Part of a small language model's weights: 4 heads of 64.
Each number is 500 + 50 x the weight over its row's rms, rounded and kept within 0 to 999. Layers, rows and columns count from 0. Numbers have three digits each. The size before them is the row's rms in percent of the matrix's.

# layer 9 MLP down, 256x1536, rms 0.0804, rows 198-255, columns 0-95
099:435531441502549460551564466418470476449488391592595409454515477508501572576591457522513550538563492484514575458562476404540421447383504498563464509467538512468464516514434587501489514585444564511527487519492433503466483409528525491572472489488493512460513504506513516549463442466463551488
100:477508525509522481470523524507416538495418407453465428583535498516557479446544470548445478514430466530407511441496520506508436438504574454432488521448484518509583541497475483443475478414467399498513528442480460456597593521427512433422495507497568528543379423474586504540459513556485439448
100:483457553543500423541377575474455442510503480457509555482496477486473561498507509591463526505477461409482561566485488511516416483420535548475461511410513629599530381552464497531499541450504508481461471453445514492494423508493526645516512515536547488549496495458488402508565525541479503527
098:606539520563565493491505490613432439468466522496537456476574452478531445573445574514407508483533510448529412498511508500574548514587524461515504493508480487562486524550494487498452456544540480472519454460513544551454521525451535472542633561512438492532482463472469572528542457389517507462
103:524509492546439487507492503497399510420466504585514475511499443496588542506551600561496427484472452496497460472496498519585479495434387488482489524379537584454457524541495556549402476518611500586529563519503569517516497488556461459460463496556450531571471496481454481498515559522496524490
100:514503457543480497521527513468434525409495487452454510517570506518458426459396520503554519536539506465518452511449565508495460388503543556394534499510512489473553487531547577568507551495558427501533592474539485544522452500485604512465560435561586400466524518537517452543445541440515430594
098:540525520519569512451528473394494535506575545459558545523428428498465506566520494558536563502460431532492474503435513544491388505523567513448473470475477522511443519532616526475500490441507483470473542523485559518515581508490462488517513524537538535504448479513575549457501531595444462560
102:480555588612496533523434494449490519519492417532541513504569574532537561436492411486484615412560528471464577427475518501430502490619548492505485533588392540518470555512480456548517495563544391478457430470475488579402578452468500468510489494495439473533393525468487542439495493567555451566
103:520517499617483494438523390527557477524448471549465546442471570508376550523460515592532398573572477562527485447619471496504479487544503497558538492482463453558531544489428551550510610545551525563534471455461558495474507594561404437521487486538454460535474553497436492421526500601539507463
100:494527472365459495528543544555540461546515600475517482411471583472538531519573562472470500486488479536527487557448514468408557465462525552466539406530434436502518519520496443506494447497545522480455480477596481431556497476411403511468484439511539470431485573577490392560498490437447408493
108:539473596502563450540420551500514471479543512489514626555505460483609606539542475411510497562497504494509617550469478499395589513556550574519542487517476506515495500444543523534514546485518462555531540558562521491446542451400416470452467448492493503518504529542509561637409556496495534543
096:529575437567499480553425457476481413550455507473486510482446564571522541421566464475549501572421567551516525498506541493482444515345555489544485474476473512426448540486444569495590508491372504473475480582536464563471522465513294467537514482509418479395516541558581460583539413499396550566
098:519485512490547493508496458528529556573416501525519514518501548488421458527463503560462405463442491577465468385467486483509538474501488507613496582482542498374509531485527502496485556444522537529483449377543411520547542504540527441474537568456469559495511472457481501521480506512560414505
104:381459552380593499475499554486498509461438638517523484499552562430464461540470458506486493453452435625523383475520443518538474595491450524565443584583544436516534499499591516385426507538481505469479529557379638536598482516570463473540541381561555534476537435481450458611563550541591576537
099:458455439502521557476438485457501540385507559477387518582422493533531547515469577349494500539465522479507538515503420512612555545395503541480573537394464550478636452495429529479399485439502423498440472540511437397469495487486614492543484486447373404432562527485449573547487443459444400493
099:515449462567439459436496391484513480494499466420517535503487578484526505534501484501506579538517535459470453492462447490429548515437509524450577526497447506478559520580414484490445578567428545547505474460510467514505479508427513445423535436506581576445468487452593486541479516509497567451
096:490537486491462575543499483508453503535468526496477551537538494530522498518451456521460490469476476495393554593467436507567391417427439417428427501469542427537380523589565444555539461484535488498528433502542544497483564578474470477483456465559497501588513507488536519463499517481427497536
100:581544394549541424413385461568430561469554450550429462562534494448510457529506504500543523494516423469543416513490461545499559517559597495498464430497619510526515420580350488600507502521488472452426507516518522477531531526614458523494417404437488447561460529391445500438623495501541461489
099:513526515527591497492408627514422558490480512517485549486541457474454580635581455487547535467471575466510609564560502517484502521546422396441472385566486485546521557454564512532429515421505502460516537506522524468500482373482545501556514595491413471496442439548519492546553383516528434444
098:546477507566466472497577542456589419495503451491500515531493474543574485485603512527534580558496427525565498487472642481522520454494568494523461456487585483535496468477567502547527457483515502490510471480448457474445553590516551581542548522384472613513506526462417591532615600449452511507
097:439484465502442498591521433532464485443520553470526511485467404521513422423536604437451585532413512456485566501555441482482482483442451504578419522520446425510516534471534590456521425567475521530397584430501454576436551519520399487570518477455477481495557531445481438470428453454460366501
099:489599444420578420433452514416575489568432600493529498451570522353531521483474557530547512487511528525513491469571532464516472476480497516468391468516533560524473445504556488501544483405591460553510497543518430479500527449441600524502445396462459456433520453478612508431566521497476480508
194:475523549500956476516486536520512516582465428601518553488543541514607564568542459535538536486524517488558514545562516484503544466567483526513525479476444486508479535457506498533447489673523525600484656517545512493504524527381571481561434460575556520474522524539579506561533525477478523581
097:427512491550583569485473540471497488475556497523504533455468485515550476437387456509547503504529482592495470510402513441381471461508461425488454530477478447505476638551406537446381477498518572390423563521570523433546519511472505564463466461470443457466462585575529573486546489455506466548
103:426540534590569437499427551492557500457559453406511487494494510553485596519511543440475430544562633451450508632396477533467474488524464424448527508476465412420534375507560567486498510492521444430520511456530417451416462523516505464482512653507442575589496498373504441472490481486426391528
098:421540457537457481506464556479430509508431519527486456563473376406498556441549511395457604427533506561522514350468493457463428508472524504547473515552574416497449458574481547485533430489444532505526541523382517507420480415463480462496435492492537532421492460493510461448467584542451544489
098:561487521514448515462488410451460536550483489486520498525474487541487528512544444420467407547503493500550564572501426584407564549558483600491540524560392470472505490552450422485581530398565472479507550449399573567471462477443448537499557518486472574421568425567587497595457473563453425527
100:439530481500502526500479406539567346607469522364498461438487465412459564500590490536472486488479565467518507565522575460468474526461549501575493503422504473465402472499428524414516515442460551512509562524499512499456469562472551533447509546675546490528503571484520446488566508512548468559
098:534486513450373542514467526544477520440474484522384512605506413437485576466500412501438540447471495494382532659500460466427441448508471525530489380458588542520563544379392463522451420440461498509519630524566456369486467496517553481475571554522470502545497534554503579548499468526442476503
100:454544517532402494508576481496454447422479458489533465500579544553470569486489514456529415513533516469460417562476541512549495554566538441456488546511485538445464477464470532475363559518519491552484492450463402600524453495523498449535394457518583526521397481506546362513467632538530568497
103:590417416521425437517424470542520544515469517470472521569542547439554502597614469448511468572423471518557471471447553546532433494505459529461487483463496489473425468568485595553413494500482490428487466500500492497475461571645507510521540453547579626528507564547474539489582433490584519507
099:610575483485510530406606448565369454458338496474489451514490419489542499547530493436537491503553468458523524427500503419501500497443504528482493454499608446440469564449427493508501462496476558583483489487587525537432508480539477389503455502531543350576475422511515419518523452494466561597
100:432457485471385481490515541509523537421428443471504513493514539552432422489440562440556510470549417574560453460467507626516526543294504452583494403475541475508493479422467533449452484539500494580383403381422533444522475553527449562479543472469490474481540569447558523500464539523404549443
100:500490550470503467474497498449588480552477526518479509445500531515517541561434499550528478413514543537520523549458547527498460453529534492395497508559507471557530541465429459440530509520556552476472500508422485459544462554507479487448463606525560543511487468532484456550493469514545538518
099:486490494410512495498410452524523492522427533508423577468438469535554496516525555513434522451529418499550456454488428415531496545578552559433477565497511475519571479525571491475562443430584458482491457542472569444512524474472505563446440547499464500514409547520456530512566519487530553467
098:491545489502528569467579542514463528469459453444580510521521363545537512479474503597499506537412483437462577476538497482529495520517425409522454425511482481520455505409521493484458457455478516460518475530528464519499505516536468485480459556599465423502534433538518575457468414470517571448
101:469564401539546551405485494472480408580545530543498450481589505524450518505502483545419520543433567505597474487501559421395540575527569388468457507538478503503375584479493513497543460499509486495514471525427518556500498500483473577458445461559441399500528456562479485476511535533420422478
099:408443491562408493554552463529568608425537451472617421493483561476484394479433566489458519524585544529472475410482439516434526521538424469505507598600487490486530468549586484494488540450529449488470471521471534521435601442533513457600414508526543520485539464576504421422509451518426522446
102:517526541403512484541528488520475519477436496477549497499513554533430585592437528556470602486499559542513518570489547536551526522472501494476499417519417501425523508575549520505460489520464435553410474476649580443593534527459565407508499523550427492447498511470609492588486432557542508535
098:475461405410495496537416500512459357486417490497524476472476498488393624514540497521444467564559478545497658486511445512498545554445558539543576532612419500549481528416486464501480474538460418561510415474456556555457520477489491571512554444499577516505486521496463497387487503543477501494
103:577597443516540486553529416481528426504566523428522504467509577561514485461448535486431532520320585439460450456549497523508451548546537561519486555595573539539479562435510510512459574438495493509531454387471487509482398607553539519432524539520479556524481441464539504529508547479432539497
097:595576574429527575491560432525552534518506522430446570524474542444419499537516592449516473547510417523534482606498448503547458518571433536491468461435415520527409523400518498511457465476415433460480506489530519436524392443590526495389516542403500447434504521476436425488569504532501536401
100:651501498551506495477520405551532532552455567544557468446580438425443490486534488538540573542381498463540547377543476542460497570616430504475495528545489525550447556454499460527467469518519511483536502586431511536580522515489537519442520507481497552481554477481548504464479430399567519530
098:577466534558572534480442586523549398436488428575521608476463475549539428486456480528514497421488482407513549562522499546429418518494444495479415443524529457487423492488571563611565462509611409398579430534545561654435454501527427524532515537497509556546429454545491539423456483472429487436
100:497514477483461410489543510493474537444501488495458493464503483579514581473474587439517502485568531443483470574514543461464461428401518503443496473564513518532581537463436577452573572583495514532563515525473564458518510451514478534513535603504506452539478585483575584408515486523502451457
098:513507484433443477535502506487441457462567487425485530494528494469502591479419550576521540499579580524520523454531469445537483547677495494508532509500512494485497543514485480482478510388470516571508516511495438490517607478633477531485553514459530500534548552580561532626553511458481495446
097:520448481443441523505382452499531488489466433478467533501520505559509450489545621505431454517510436493533553513551505501500436570467546519483537525461544361614576424573477543423541493606448469520472474417497459471538456584534575474490616407532522488494431486510557585523460500485512487486
094:502575518509526436476522523533529513606537562494456498534507514534448524505574469503461424390513484521486473464470509492594478510571543518478512546454447522473438475559495503512417559483507454539487533492423500426527501561543544476538559549463455531505498592512553466526532474520496449511
100:606619522478516505543491496513458533502555499526443585505483499430484506591503553539434530529503496502557509584544469401467528450550463393560489474535461531516531490485477446458476470496493528534502546552589464455395456542428441563460481471516452537428549415570376455502482499508462380410
102:491492519484527526481540568712545442528481538527468469482470503532429500476538517499519472494538491521451473566469551465498487493446607490441563562531512465448480522499554394572470421442475485570499548448451489472424499504563479535503502533624524495437492620487521642448373477513570565461
102:478455455520492580520533457617511421530593461473535445583453537403552534448428512501533488499502525428500438543508490482461546509487553489416576565557543469520451456478470488430474631521449582538534536499435462529462536453513558527486618490473469574511531485545503468462433535466457463582
100:554476486473526519497415547494497514414550530516453498485508450472475505578506527584510410507559502438488539528556472472587519501425485476490589470526468461465513404421550479557505542541454504536527488480530436466490485614469435503521495540568506484429471511560505429368484468511447572551
099:417445445500479526507549433453576452509444561496527475555491553436510454323585497467555525587446421514569484471555529453434465551398566466553498487439467507491455468535511576511473506517448616497502498513520474469499555514592609513416525477513481528522553477478413531404482452525453552546
096:376534496572471499538462535537472547497456524503541506567421503529436528385514486456566441561547417536506606577509494559410514487410496467548416497435552475445568447533628532511595492449498525438547563482522522443540492632494455492485492503533518482531538534427499489449488585490492596452
094:559456468541450464490524437503554624525527450573537472582547544502459503551402508600540486440521538588403572588496531523468577371480491606586560526486482604491505457457473424522529541417527455421490493539515500526537467446485524488550461501559541482443554492507495460548547497588440446499
098:527389575539496441471448515424569534486431480499507511447628569479544469496532495544473525405480535560529473549537478578477507546557452466530457497491504455435531517470509449391472527522506503537408483404515404501440447504493475436506544380505531474484514453405502505502547571472474508475
099:546483568485421418414550565503510522511537488623499518452470496543511481383486443478482534481556543511522480481386553518542390455526444477467419497590468535565449293381522419498515575452502347426526508556468432538501560490451453546518516479462596507581479487432500501509452493471503445402
101:558614490566530492559459509507503480500467445438414496514572484551444510545478378565551454444566574567463534524537427600477551529493445542511495510509533455449541544569531348462459562526502535518572476467463501542557504448471412447604414497541458444513435443504494485520594502554490420432